Each number is 128 + 32 x the weight over its row's rms, rounded and kept within 0 to 255. Layers, rows and columns count from 0. Numbers have three digits each. The size before them is the row's rms in percent of the matrix's.

# down: layer 2 MLP down (transposed), 768x192, rms 0.106, rows 36-104, columns 0-95
# up: layer 2 MLP up, 768x192, rms 0.112, rows 37-105, columns 0-95
down36 099:146107124126226145105160156146099143209171157129169152137155080178149182097131133047132169143137109114095135157097123114108160148128181123103131171111088094139130143156128124112119114133054191143101159078119088146133045137136077145047148111100167140116104120097112173127103110150120131116
up37 102:108164141141079119156120172114108196132130086142157122109139108136149125159164169060064130050199131140145155093097126137167097164132102155146117173090195105130158098142135147104131174150121097085053111077175165105164102123114155114061080140149162130130109119062163041137118124128151121125
down37 102:093147178122129181159116117159131103061154141090121133094139142126132107081141133211083144174129114122140134123174132130118151072123122106130092082144118106140117103132147113143114090140172101153102073108066143120121173128185112096079127080119104090107145157149115138132060134166109160112
up38 118:140125074079079142119106113155132095118130092136116155128162172149065107109104109086130110052143146075142134094161142148120127161122067106122093143157149061136126124217111143173115132200130119100125120173142130117061126157115135104133119154200107134165112139204099148145121132072120162124
down38 108:200092087173172120185117090171146120051101106111146117137102133105121087149125126088125138133163088118078148176126100069151083138169135158133132065129062170153150115107179118075084100085123203089129173197099151146171133133125131104177124098121137165109199116180162097127103143138099154133
up39 083:146133141146147169098135127125137140084184121136154159098131120160142118127118089136175092105148095102177140174125133108136040166135151098145144130146171116136126158100084109122147148107153160074095152128101080129133125153157083169126121139149166224150133163136118143166137071142129114094
down39 087:158106165172165116175137135136188169127089104195084145092076151167137204096158105129118135149090114101159129115156106134128108188087137168099188156142171092088151137094177118090141122055176150143124105177157142119102067149095127175164099093161087148079109161097113137093082099127149133145
up40 086:092118076097103152118146149134090125127139096160166134115142125105104096096162165110070154080148140115114152118133147114104156187147133155151120138140152141111113123164135124152121122146156127124087226087178143181084115099166162101111128158201137086144176116130207148151124167157177127141
down40 090:107169137159129078117145118107129084117061131104182113082112115153166188080116106124066084150136169105174097158166185139129137078085107140067121099145154044075130077120137117153143113107168115079138159196095122119083106099131168114092107125160201095137157105153143159131097092078141103094
up41 095:120123121127159140137146121127110170114141091170149150145191137149128173096157092092101143172158033070150197114159171184151070135178120171147109154149117127175156189133093181151159094175124158124170114142138161116066148173166130194097093165188067173156066108187150083107098126072151096151
down41 095:095158101103142143116172123144111135070155158104080159127146140132175113075103127129065185186110072099145169068116186184103106122177083162129113133104090179136135054089127158122058095183125167096102088125096116119127115128129152129097130105204149133156145187160081057112092173156147167101
up42 082:115098106134184116132074151157069107126170105140105149190174111160069144123154056151146104065141153101129114168155170110126177173100155150151133070150138122107148149163099173165168158141121152165154140150174073140120147152115113150111088213127123154112107134090157081154150149150168120111
down42 089:168164169134140176130112080099132122093113164148155101136107097153173141141141087150125150138052156149110182043157133133164097137174097190156096055146125172103138132128089116116166114092145135125103152159195146170128119137148145121101162071120129102143149146120108104142134078168151161140
up43 096:114160085092208161129163128168140125098124118185120023085198165126107176109171099164148164119105112155114135111190133109116146153145151115113176117132211100153140104117087121131106182100172146148108116085116190133124166098169178146157084168104192145150118137160080153098183160105101101152
down43 097:066173151143113156137156134155103101163095117108104131090142124129130140100104120164136128122113158158156161096109118095171156163134085106187178074115154087141118104088125126132143089106139185081143100138115131160173133102163108196129113115131118148107133074127088126138126090113103157080
up44 093:115140112132159111142158154109162110145154110126147070122091065141102155201159207082112097058084081156087170182113129150095095103170160160093134165123167124118084127172120116156077158129122124134120135078159141087050092141103190175113114141122122173104131100137196110074106122148101152099
down44 094:153142121105102133074167125151135109176146097126140149059160062094112180117150134137151080083129151164102157117176159095141123125097106140154160083096099096149115064182146120099115098127175125112150127108143074182220122144144175128041166117082118087095102115093151123145087112148170113148
up45 097:090188081134121137200142111103099097053105140154138119121147171175085172113158140138088154094118155074127115099137115147123114153132161163193177123140175083175155087141099113079174105124166159120118120070168074150140169155195188138120200150141150130126159124167108180103123096099131185190
down45 098:113218135139143126157111088133148131099132174105085154130166183100066163134070194091151190136131092157121129153118096111159134156102141181154147081158156132137091065129115063131141151155125183113123103181133107141101166114173110104112172169112087135122121152127120116076097061083132133087
up46 097:101113097142129107162057126105135174100084154092108056153138161135120124178130128177182106109154120075151158143134129097052117121078101159125106091150207106149161121116133085170116112126129136033153153138094126142107158152086095106137126130108177141108174160101118137135105224083140121177
down46 095:139180140120080110128127168121139075135112165098104128148132137171129108158109108201157117130162168066173115140170073156174126119169145066197130152124092105149134124124172118197139083105160136076167145161142153088161127114080105101100103078112174154075192141106154099126125154129125172153
up47 101:119125131112130155119159106109158177125145143124132143098162090188142091016137102117087137092120127174139111127063093138108145138079149186113113113129119097113130168149083069146124120181090069062135128083146155130131129130103169140122201219114082178169113161173124148106147157066142086096
down47 098:084155152113137133158180100106132104131175110156111144160192133098096123134108119166167158136116149148189121123104122150106124123165106144140151096073130188138167135136121119169128096096088148102106102129118092147135150124171109157089153165172149123165131139182111105162080107180143118145
up48 097:126093150136101129119114143133183109152122121210148091161093078158103114171115121136141136148156145150126102108080124162093141154104047069180132189158134123149074117143160164139094129161108100128164114106194075113148162124135136084157174082124128121097112118178111076139115139154133142126
down48 098:146134087106128142080162141181088119107141123195153131127076140165117102138086128131126172158087135128074147166126135182152126058114140112116076138183115168171143088147158101143065077132087118091148112101198116102088177162114136079141138076118122114134177153164144133183132096191154098145
up49 095:148108164100082150160151120104166105118104108118180153160111138135129060113163106107151128188129122132113119191111140187033136141157078159120134183138114097139084126158152145150172133224122106082152136114089114081120153091109139089130056153124142170127176140169187117128124132111144083151
down49 097:127114143100150156133176117119142105137071170103058156142041197080160090223138169079171116139122079167112201092125092124138104119116165137142056107099100130137077137112137122117133064102090091104092069120138160124086102118160120137091142101150100056153097163138136111173194136133175188089
up50 111:098156116081181136170129137130100093108171139153090095174102137140061143158147090154115076167108158121102083098098152120061173126059106161136099133132202050092129114109075120105119111168129194117162121089116131112102147137173233140119112164177186154135131154113158123089158101119136101127
down50 110:127080158138123184168128122121114154077152165122108057204153173147154087114114141125127147158099144155078100148130147079103165164150155133177136147139145126107146108116148127152154138137165118217133140107101113104109107169096201125123097140163168160085135161083151118134159131158116128113
up51 121:055074109103085109115168113093074135108139089148152114129181110149136124153127137144096128108096124122139107131125120142104077157157092148172088146142125174140059144143124120162108084125150150092099107143195133098061130172147188122135110139183150133170157087134186138111125194137198100100
down51 119:097073181153107118094079119153153115123093051147193143071130101174134128148143157061103189120134139119084180129123151121077092154113166118115069094099103144133114097134116223117107124125183149173085104130143108185163129169079137137089163139140149105157153159143157101092118110135097118156
up52 099:117111139146104148139132166118114152132123019148175128115174091143091071190180074109054164158123104127132109178142101197102079142141128154139122169152143125129119177133116124133137145132094145139103133167171119089133116136128153158103056165105108118142089158126104033154084092070145093117
down52 098:104174153119104122121158127093077105165124108107141112102139097195160102151162143143119087158162099107111139168137172104068112123144132110153120144056123108079128135137177125142105125118165134109173098142139172104062106079121158091091101166060102100112193113124111130119140100125120151090
up53 097:083177111133099105167172120060085181146135158109098074093131154101152147147115139127166124097152143164076171122186095137123128128146146129139103088141087104154062109088076157100178094104109071111190104140088099091172175090137124075149161110178130118115079131097115077117171091146131174169
down53 094:139146168115085158130133108092090151075150154159134140112155162144148148125138073137140193142087162096186110155157151173088098100145189183178103078094145176130120183166122147101105101119138142063120119126106166158048085133098118124156015089117174153128208170087121139107188116160047099127
up54 094:095164064005141130106127127143061092091154134150142127207102099151091036198159145080143135088182117065166122087102062126112131134105134113134125131117138087130131089145115166129140143121115137171148154089151131149148135099181136135147145098179139087160160112182101119171170168118149095141
down54 091:137116142144067119133168129118189120128109127163211109156123149158101150132105174139110104099183133133108149081142226155068134106123139130098070175105095138130225138120145120103167055158127075099120158079123152169131075103129108101109161112079140097114100123155143190132170072062129113091
up55 109:073088114132139091169117124065150087091147111132102109145132101136132094101180094129091095095136062162139164124165106096115126190148172114168148185113133075128129151120113126068120097152122111143097124116122125066117181140153158126130179134119066127188130139218109079150126145103210105104
down55 105:072106121100126104131131154156150038142118115126131117174119146166096186184149103139122156054140138056146088079123137110106099162191128122123180079087130126162129138062098134144124132048144103148123169183128145137101160158115103104120058174150137088120165127212117106141165162120048112181
up56 092:146141080095058147149077134068058127093072147165102075165125166151093061086139139131089061141155109142121155131125120117115168112103098042112109135178102082160109139128149098114138102112113150084103101095091149134105190144200108098162156109148129105128128094160096101131105158132098117119
down56 095:135100122172194113135166119148074047121104092167145112057116108140118140116104119113144164163118096122118183147110058155113118128197184110093094122115077178186118103097160139101085079135160157073110144088120164086127144180115087167124139086127103129099139172155139123141085092207103133171
up57 108:104079135092120107200158167090128140100081128150174109116122116117109101044104103095117126151141086150087096098152107153117061123112110133139136111155173186140124105134130092090132174138164162138109116167168147129145131074172149141158138159162108138123110118099157104051103079126170116129
down57 110:121146113190180139115175144176126150077126111126120111087128162076173106109137147133150156144141092168109128123164133135124128065108100090118075103117132135128136099147134103095104156154138160079068049122120184087099137126100073168197156122139128117165131189147083174148135141245113106142
up58 094:155099114084142133161110152121164167114046133145172111092132131156124129119126156177156114138131058182099116123104143180124120177161092120159133131179125112251061136134110105209076077123166129187103134110109083041149156088178112166101098114111130143113098125208177101152098155136169107176
down58 096:110113068115113117106143148099124062117081155114066137052153121077092116115111157160166124147103115169114119093136109057164153105160159131080128150150114126140132134127127100186150173160201132118112146078066112173172099137124154164156089100165109111088147086114088191083078136099139145093
up59 094:118103092128137117175106196130124113167106062096099094119185162112031128140169095110137131103187088123145168147148104179119119101104130103166141136143103073107150124123141164079107132176125108148116073141174081119106111145105108167087186159123098093131114094105121133139068090110164105114
down59 098:173170148126147148131159082134092169100058156095126085155094152133158162089137076124145146116113134114157157054176126139108052122153119147133139067113143121166139174084104166107153103166124100094103102166141118154113069157180093146157171142129157102097184100116059154132144108152102126144
up60 093:126146110107183158152102174099138133130114099136129090121175147156146158075154041160140182127099110113143103100127131144096139181135170157095147109103103112117124157108092128139154155140152170163079141175107160117081110176137175134141154152196131236134128130199095072089140181088146135181
down60 094:102116175135112124108133117155155139143162098106123155094128096190121117075168163164124155161158144132115119073115133104138192079063097093127137109084065132096160085147117121155143090209140153151104103155057144164069197087092150124122125111114129129136067131157110111072120167124126082091
up61 106:104098099127152135100096138134139130145160122171147123123058143079112145160149080090167169146150058138097111186115158163036104170119075127109127099103128112132162213139159149157153116150133152165145148130149120123159138113190122144091119109183156143133143109139169131124131151056151121172
down61 103:162135171144131115125147176118029118169136214147163075153150147117131150134077141092189149058077145119150112174117090133150072136121232144165115137173120123110100093117129131128181063138097133156175179105151136128128111153169160134139177097112124112129150140054115130084180109113150138118
up62 091:135091131077174093138068181105063166129144171139145059179107116100138158087154146092116130145097117156078095122079136103168169118118120121136140093129143135105147089131144144210112176104083200081141112126144189121150105187187148116101119134197174119131112182128153143133209174125131138136
down62 087:126132123099180121091186123135168127146098169162113146085168136098103170124119195140114145113102106176123112138165142189217071159136120109139172111124130138098178107138092107106126088120102103159145175122026108134109113089098114133155159168143113098202116069114164115151108166109112197210
up63 101:109180124100159144129149144139109127118102145119143121153136162154097146069097073116158102098167126124132138145165097152139150145074107099146077130147139125142112140116099156110105123137093193110083147091086172102089102187142131244150150087134196156113132146151190128140112165145116086132
down63 100:090113174168159127077139120115091101160165049070143131123130207138112072180126125075124094127166114115088150145154099076204083135152158121152115163135109151137135167121129112122123116116115136149129194201142136064161099127133134146129193109106149069191121163119150147095124192141153162122
up64 098:126101077170143184141093146155157098117145126127137125084149124131129119143109074163145094133104113073121145112129100157155191155087129095102121125098149153120100122117137121138132154108105120131122101093169092102125108188116110140113147193142175123132101057232097150120087158107150211106
down64 098:126122127163115099079083150172102120107122160172079164136186151133141159122151168071184108175122222102081116080172126108170160102149141116165145127166096098079151162112119166156180136123077123152155107057100086097125140120114111065108058139110141136144128118162147227110088143112164111140
up65 097:084146141144115093161138115142155165144161114128165123086093111126111135090114153122130039081125113137098156158054054126153129094051095111086075081131183191102126199171110131163157108124193145132204119110223144125140135121130141119096097154103074140166080101151153168142150214137124117097
down65 097:120155096153108155202166078057180147094172115162187073165093170108029167140130139131122094088158109135152121137098098111084114149154101143082124098161120111081167235161157082106126074138142160093183144131117092103109096143086143096148082131173132174160121138126183135119137166122120112123
up66 104:121097119110135101158127244143160100130141138151164070196101087116099120161167165142105165102206164119142149168108126104108062128170152134235114141169184078082065140148103154129157147112143128135120179113149076123153134141181162127169160122117156153149093135096150144166092112120154166166
down66 103:129162114134137204113115156141150178098141143156078214113191102073137111088175179155081118123129136119166141116170157128162134066104115117122115081155095129107151172173063101115136134124110081155145157105114136143125146160169123174152152110139081190148086106069099127144101128165070143127
up67 098:163094138131100125177107134081121158045124141119148116114151120152139087114099177108114086165073085142141043102118091093075169125104125097182065091139104124161124165142094074138150121156153136112168110141100050115126111105143180153145108143148087171160144127181134138155139122110141129140
down67 100:103131165114128139181125166143112182120139159167125134122117136130209150121133108135078109202137120108071098161164156130131131138075065128169154093125111057109135139155106131127083105106157118150178142113185194137117115088131119145116122137137110109138131149102093072067131124124123161087
up68 091:136132122086161128145121160160137187136084180137116121174054109130100098081167091117112138099090144161078109172134124124131117080138111089112095195080118099133099113110129096146185171172053165147116146071103140112125117116136137166138169155098095151100087149146189106132181159180150126129
down68 094:134159154126123061094127211177118173127121215083130124128137116108141100101115082141127107131203117110108067182080092144178116079112176176106159127125144094141093100124164089132080132131111164108151119173134141151151137188167126114113130101117130097138139085160096133117113128183104191088
up69 099:119132117166132140128137166102106164121065154121131163113139137137102134172230112141119158067126109130086145142129103133101075156095126126165154171106149133106117114128123049068117129152141146112108100048105115124158163129116149106115183091122107130071148079120106062186129170079156113102
down69 102:198172070120126177137157091097132125114135159132128134138086146096131126154136145161138168130150126088182137164138131120178090120089095111114153027132147154107107112137122142151111126101112176073129121094130175160109118123127124138109168121117153182151113075062099107137131105067151093089
up70 101:124102104065098123125131146117159150101158118096170148198098066164080058084158177146094119141159058097170064098129076173134139084098108112144080086160115099183116110125120131146160130154128092188167141137106157114128190096134118110150116147170082115159122130093103100182119134056142122137
down70 101:100147124090194067140086147133093114139138153141121128162147101161139114078116178153121145099054145175183088082125068151139102141133123142094137107088117148133104155167117125089135112133120129142096111183118137147105142121135103137097087092163182163145146130095113132123158131131130085138
up71 105:141143158109125142162134082086106193101104121215166135133141085128117090160205147153056060137108099107156141085104087121082137141121124192142159154104114084148106127187096153130181122145094085103171113123159112120110132107080167128116094152149116145180117083179097115108132121136158149130
down71 107:165067097143125166176114174069223130128123148150095146042177112143163112093093163106077135163121158165136078112121125098109102133128180122168054129121079112127088065133144165147114104123117178180125085151072087193172140095103131108106163114108147141109117167174123124130164120100117084072
up72 109:082146093146114168204122180161077097100117172141120102158093140142109127116146125078087127170104102079143128119135126118102131156111144109185155094170159103123085233211124132127140122164129131126072194176104153170149135174157081109107113142163086101123140149141184148154116179063157166128
down72 110:100117184149135129159111164118098134147140091080127085113164088099167087108102143198150072127129140095131131156159143113141050085160085103222157093158125101151120127140184092158120129107121153154098159178102148087134114156130100117147135122092161160162047146088163130117136145169144120070
up73 100:131125115105139088114125133078096094036127132157115085121123111130134121108122113106110055141152134124137087123107131085110070142139169135156060124173131129135035124187125189186123151096154164066148156103143104116129198167085142145137122129123115157151105122137146131068172096175146078102
down73 096:072115123060094126120147085138143111121181148077103140129142061124140148130136159137129194149092110151099137170124129105130061160165170112089131086145098169131125147167187106135117082191198101110129123152105123156110147112135137064176169144084140110136122110120179193103121140127153090104
up74 094:157102097139097159092108145053104144148074099132108122104133138102111141106127101084144167170142142069137091123137135110093116202065116138122085197116119086125120187087107111129100164112083124046107125155102059089126149164168108124137099150110071125089124107126163148164167103175148118097
down74 098:146096125164140141089183133092167116134118155079117151175164132105155102145117144106101078197162108055125087161166157125148092118113105133123159138140081140132130117161104125118092126104161103077067154161108127140144125135139068126166169140141157152072158091070143227085162071147128131108
up75 104:079125115150132094095126192135150129129101107162199089118118110142161165131192149046124116070146143081165208125147141151133098191128161141097146166138112115164142110122171108136186152144097171074119168116202160131109160194146155133088175178155070140188149137165140153106118149119113097106
down75 107:111145146105141101094137111092131145151157122100133130139057176165107106147103115105164198122087112129117174104119147122138108077138107192151162157121102186086154156162131062091100189148102138154091156146136139179070057139086155134135168115140173093144102170142109116145142087128048112084
up76 113:129127125093072106157133146091082072143102109129119082100164132102137149122125145160114144127166062129088112120088100173090111138192141074193131114101164118228059124128140127139174120123133147141130165120143081133154158176141112199165090102114169147136104121155145159148117121142158108182
down76 111:166148120100139150120136100196114118108108079156074057117108200062102147115154168143120129095065171059137113116133095133120058093115082129075145117156124102118180172162091089070171160125085171079091143185084042079097091162128116134149102167162066125109083157125129103135170109169093118117
up77 089:128124088141139122118071143128107078115169107148181126126119164143120156125133102128132140135101163105148070156143132171066176082103108131142138125085108146173173081132136194084158135124158219173188140112147093105150160118191139150107082138196179123106111112141082082149131147106152094140
down77 087:161107173145149101138143131134130110220133156107144139146162123147136115132106160129106115215117119159143093107165075167179168143132157122068113143072163143177143169163127111117149090096092106056104102130042164159165125141097067241146161134122149140090152124110160077109128129116110104089
up78 102:131143108123135150169127203101137159160110100141144116109136153165135111122142101123103103123137074145145080144089115138081136121190137125213158092136141092156156131140082107116119112135164189127130211148137132161124124119139145109144068197164110181137110168103146134124206135112102107148
down78 099:149144153109115145109116159140155148131115135153064112145145084131137101131168076120153087130141098133115185108077131194115096062147127094143175037183073178143159053175096165168132110113126146121126125167132129099163129137135191115117114134105118178090132113052132133129199138177078150092
up79 110:101102127135104116114129096149132161118146113086142147117160097153107166147121107136052072129099084126144148157139093115125143125135123149124105135135096103109136175205133163173143094132069140110197171125132178182083165157163172183142117135151097074129090053124184165159110155150124117099
down79 107:206118146152162160148142044132132148040148144105128121105161100169134128130186099191117142159094133111125175140166105141161162111125135126154110171118133105138154143146119157142128114128160126148119181120090137094137157153139116164081079146123162082133137152126144112092108176163114134215
up80 099:096091085167165157160124132147144168118160057175140138106126086141169166111146102111074180105114132099122173104156104193110178108150161131124181119065126117100102117098146183122116180118107102156128101169220139131111139136077127079092169106148167129150141107113084135161134128158153117129
down80 098:108120124055107164088180085166163173155160139120148077149130090173189110105168117098140171135127109147166121097148121150165097199175139141110170106125125197094153180096107136129111117150076119153142141122141125136125073139121131121130139142123174138176103135080114154089113172148140138117
up81 075:088166087135142115164119145088084152088116153178182060145127138099137136140169078158109085121149071110082141115091099192113107152087100125093131156121168119153062159185082117126082164171147145107120165055120138142113123120119134191123142143112211121176123124148168097107121158108136146111
down81 058:144112168181088114124120133102125150158125128094109125146153128136123167129130111109082126071161153161137108086133150069167149151162222150173136091135106127104165122099164178187109119150130115155076132115095119158151150171097099118135147135100102104093144084146169162065058133130110102146
up82 093:122179115061144106167134142137157069106066160169141107109146095093134135056172106076105131087165114115129082165143155088134071127088152101140107148165202110157133135136112142182104130150142142106130161128092190096120128106087085176151134148163113185171140131098182156105156092118117146094
down82 096:151104095120125082091132176142156106100145119175135075138142082115105160111143153161109156155143112076107121071155142100155126086085094184119042139128140171124100099108145127149098095150097095104148134121175134130106095136126169100134127138123133121110197168072137158145086147198031114123
up83 104:094148104078081093148142164156123112108122072128136059135181138145101044127120144139155088090129138113146084133080133164119075149067116145217044140138189107105096132162084108128150143104161097112162152104150154085137158093116122209142121122120129129135138101106121137142183167076142126148
down83 101:100144107091157145165121086131071167128147114145168161096161099155085104097126120116075125118092143164104125140174080153156107105130119099106134095133149124159125144098112117112164099094216082069087091147094132100124138181152110107070148152147175112101111046110163092176105146116116176132
up84 102:114126147154063108104066159159102149142116104155176141129161107135131105099147148132132154141195106104137106098161126116089066148147132165136118137140163113146113140158112148096126162132135146131101190150186110129155152163183155121113120150103071156157139119127138121207123121144147114140
down84 101:130137178065114126173124156189142166157080039091147120100124086138099077050186170151153116172145147128105158103135103129103087156109073087122127090137078139155100064101139103105125154187081147079077130110129117162102116112135120152147166109161143131139152129087130125139120142198112122070
up85 092:095089098098156116162136155132073130102156129121131128207153152175091150097133121099114112133109153192084119117133156123138102110105139117123079104119117092163079116118101092117131081141071120107123195110083180149133168103171133111129157126147128118165146099142128129157167188165128170138
down85 093:186113183162075076107077136171182137141075126121119120116149143107116192087139139163061175144074144127138109117123143132139204107167130148155126125113109137134142073100130154125144186095178146120139105115169150100068171124054129099160091102135134129165124139106164094167142087128080149118
up86 106:113133097169119166130086117114107125154082082099088125135120128164168105080089112118051144099097088123063109091154148128125139168101174171126114113155101126114131156159107184121106106123129130144145106127090104087154177144087110158143116104104102145170057163167072113115158116100168185110
down86 108:130171150106156098160171150113096148169112128125131138176064066137118130124125162076175138174154065122180165130093179122103098139137085160136085129171082180144129108110057196113132114090177106146184113122142137136111176150114134116112059137142115166093069152154105134184137178104143163131
up87 105:135190115113125118170135176110109116141143066148135102081082158118106056119167077125067170113173127092103087113076138105119092117140144155158120107074115110118127167109124122098110130115099116146149134135181072099113141163152125140092103202100184099149102148163123075150122126138152193179
down87 103:169228163117139042166138164076139112085159090156184099131134137184111149093093145179141170079086081111094091133109117134149123133162165118148134119123123137114115110160141084126073067120164126032105105192134171190064119177127132112114164101084094151131081101130160128165094128129079144209
up88 114:112112094110135127162160209134132146119111096150203146125234185158119116129164099120137116080159140130114082175068124129114119125069138120158036162160127114118064132106148108142163190109110135180136144182139066114152093148144151112133151089152124128169061115135121100098152116088162099127
down88 100:214204161093117127160135118130130138132152171125086077081140148111116099164144047117222144151105108148122143113116138160111151086124125124159156171126150121096149152136105136146192104150142134138142133148139074137127163135082122092140155118166170089070182128146135099119132058069138138151
up89 104:155124130063100179108149144167121119056093071089137122126142172078126082114136125084162088140148088075127154140119132187124169140122117095166147121146113159120131070113165109165142148177148120094138095158158154093111194179157138118138094137162141120135091112168070103160106171059172123074
down89 101:179217097070155108134117132140170058134098150082118157136082185093159120090127035127181113119073139152120172155132091100140109156158086089086161125114081145113153110109101137140116137122206089177109123123110087162104134129136149183092133106111140165136149053181113147129075100170151146181
up90 100:075134086109143156139156125134196110138100074177131141160136072096109151147141112095101169166158089135183086181179132138099146175120122163112128117120177109120072157106145134119162137143178120096168167187142120099134091102100125157103142122108113120164106099078129150088141092117136092123
down90 098:165137110132115128137087147151096099144159163104137109116112055094169157086155114125122188127121124110097117072179201141117108083113160180118104143203115136139140099116121099141173104144168120125118157156118116106121116182158129075148148145121123076120135052121076200142140081138161074115
up91 102:099147170151137122135144156118158141144158053133204167121093138134153097128153117120134134083125047137129202174175132119089138152108169097084155158091097093134125132112137112139134151146155136185162116126146155099126129150192180185136101109117123107161106088199130093119144127107160120105
down91 102:172163120093134104123134071103096134100130120160128157093135157138107152153097125096115150146118079069089126064131062124103150087123167120197200177085150159135109156043151084128129140100140109118110141124042159143140150163139119140183131094141200126139134134147142151207157090054071144111
up92 095:108133065140096100120115117130149145079179096122159162136149149152039091140158124154058088061128105148136135124062077099116121075099098118188118140125134126121101149156120148131113112180195174131159167159181070145083184160103104070112076129175110127142122137084088135107178090117148109123
down92 099:212127054124165140180089112089208130133125147117110166157137136153130157153156086094117085111131156176126144035158107153156144163101122188118119141187131195093103188116073136162111090123174124124090129140090103169149148135081111108122120141089184111042118121066148146126183079173134165156
up93 092:156118089131106123183108185089101078130163147139108166060137090133103160176136148132131099176088103033153153163130132132112113178121159099124109183158147062143134129136088061145199197133106200148149167094099170157129143108154150088173148148198138168126107116154118107094191126090159111129
down93 096:174101118094133158129126148175148096124126073117134140099131088118217138122174149123176149155092112145109092154152143123130151101075105076176162157120139162094143105158137134198126208093124179120106147101099089215166115146103065151156133090057162178133131121143181097140093164093154096134
up94 107:084157118102156175118163158145155119055130112204223139157152120055157156146166149085131137152164116147168120111124148141083103145192201154144144178154174118156125122177150128218143133131135084176107237102125065131135116101100150135100093105085093111133114097132132146170130082113193121076
down94 108:140108124133136137145124099140161082128205162130105093143105132109086094157117133193127123161153189134154137069077112123120085169108149094080112146110184090148190092035143121105107163127125128119153127116137078161165151114118091178108132161107182101098158126202124139101111137114138168101
up95 095:104063122151127180145103163080089107117150033136158173102131163119114131129177101040063109141124078095082080170162089156113136109117176199133146188149121101124095108137142103150136101140118164114129156129092147136096161128143131151153101131145103140172094097121113145126120130068102133119
down95 098:136104129096107128151160088145146135138171121086122161147134149104164134201192141103168103110127127164107060125195112093103134140168099142138163143119157092063125136102108161122115112083052090064082129133119144170140098102093137162080129085142116133055145135034127126121158063109076132125
up96 106:103091190115155117107096228151119166155111114131149102151082140157124088114117130078111171097170156154137109145092080132106178146105127112168107108129085105186103138122106170135157212100115099190116099134135155117113118112156138173086151124206151087187123164117094111114108136115161149148
down96 107:131132129121131136042124195227098124128117142137102126110106175099127152129135137167181157149124105186187162096094116098120171102063141140144110060101095135155080162100189137075198168090127168091115160109191162212148128125114070096139176131097124117138149109128119077106165129139139124106
up97 103:107150108084188147145113145105077198132115128107158072176166176092118087090136089084118133081162113117132112131137065120073113146101122104209112066075137100122121129141037145119141183140146142115131136107109194122138167098083140096185041158133142143142107143109099076060151160112113141141
down97 103:105228144119126111119189124147069085094097199055088163175078155160104140082121131077094176137164138110134128095132121137131185080087136101167135154132199151154139146124157122101157140093126109107105146163141127171200131144143121160072133153144107103062154174139131156119159135051133104187
up98 108:090095120138108098131154117155158108131153133138122081186079162157106106156192167085148095100165076140084103136075131123084113106085130156122106134205176073126102164114151123141161162109104140100096148114190068163101159131171079125146091153164126135185078135132133126160158141154187096123
down98 103:189028064134157151143119097105172120117174134119182116127091080100152121153116088124116075083158097105069175105087175110132154182160143078119133123130106164098150157107112107137113118097162123168111065162080132144097136123120143115133131198091161107132114165096071188151053128082152166083
up99 099:154110112113116177141108140138176129167170171196137146190110109129077101130155132110107160140109087123159127105058133117067121135130122119162127100159132070144138077126136163162164182185151151176111132102182078149152210068159173134157164189157084122134133131160155161097134142046183109118
down99 098:128125114129178113106175090132120123124133123145156098160082088167078125165114131085124172131139144119058123156073048136154099088135128172121102160180110110109157114159190146070105098153135083148077068107189174157111117155108166091110078129154139119128116142131157039182173118137075155108
up100 097:102055129134178090164071109135113132163109136120148152134083092160155125174136178078138129114068139137129151131201136190080174105131178157091062132140150091093171164148132175162181115137091178145119151144181131065105127159128132116193178191136130161254090125128167107110134172143113114161
down100 097:135059140123111127132115091222097115140112086105128141126130131159142170107167105129122168088086174232168184120181130114093096158072178110119178148100140103103141142130172124112167104121106213163103167112080125104124121117071118177102124127152127147200120121057101087122124103143112079142
up101 105:160117143097134159158157099103116148135109142132110166159149118125113102079148154095148113128090110093153116117100053099130124177177089100167081169181118149169098113162149156104110140120147087143094109044122128104180168098103159109127152156123066138222039128115082112203113089140187128131
down101 103:191095160114146141097110133126117126160115193142146131089084092101165215157110128226109100122174125146127154101125084137123157095163141102125119164207095100145101150193134093139128157108117192108086129127056059089137104173071068152153107115075099150157093137130131174117100100163126107114
up102 104:089159151089083158197118168064164200139090131116102120151129121134141133112150178075145141082152157174136181121145065142121149216190175117148144171108131170128124146138142122135159110125080162122102171109117127101138145164130094115115137147107107162121164120134153137157112155114175124180
down102 104:074145194130129222164094110076138143121129172102126092089107127056198125104098106161142124113071143181142190103187120171141136150112116133181189108118109100074132151088178126161100165116120164123155107139145133119089124156087105163144131099125135134140127118133100165128061117113112089136
up103 095:090124090101123119134114164166168182028097153190139149131153121130105132145151137056129121149126152116139077143134131200135080115125194103137112169138167118219082183133109108120151125152113145168173184123142127126054109108135129128124073132141085176154100149172068144126078101109129110165
down103 096:091135118104158137149129133116200091119137117175080184140161129153117160151172117088079089075122101111124088115146104143179116130207133090080141130116144175089103128122092121098163129108163116156151152091106145138097051124098122158109120121123105117084092132141158153146096055117110166120
up104 101:134092134131140103122090160080094119175125143147093098104140073171163100126151148090094079146101096037023087118108093101121117103072113121109151094093127126071145112144069128108079120114070130146135128126140163079137133117110155106111119131126179112137053175134132117107070185146121135141
down104 096:118112102126182139119114095133116138085150110145105154154142150079176087149212187095171133136164127116194135180184164154083102095127115106056168064134144180087151106120113129134089074153164120147136145139095142118124139151083168090137138100078142121131132126087136113175161080107162143161
up105 097:156159075133087106125069135074138159117122048163150160078186159160068155152168152112165112122119112118138079163118139183052126184149108131204123083167114103135145159157129107197102148122119175119110174114153144159087112123139115099120140141177116095132134104128158099116106159099166141161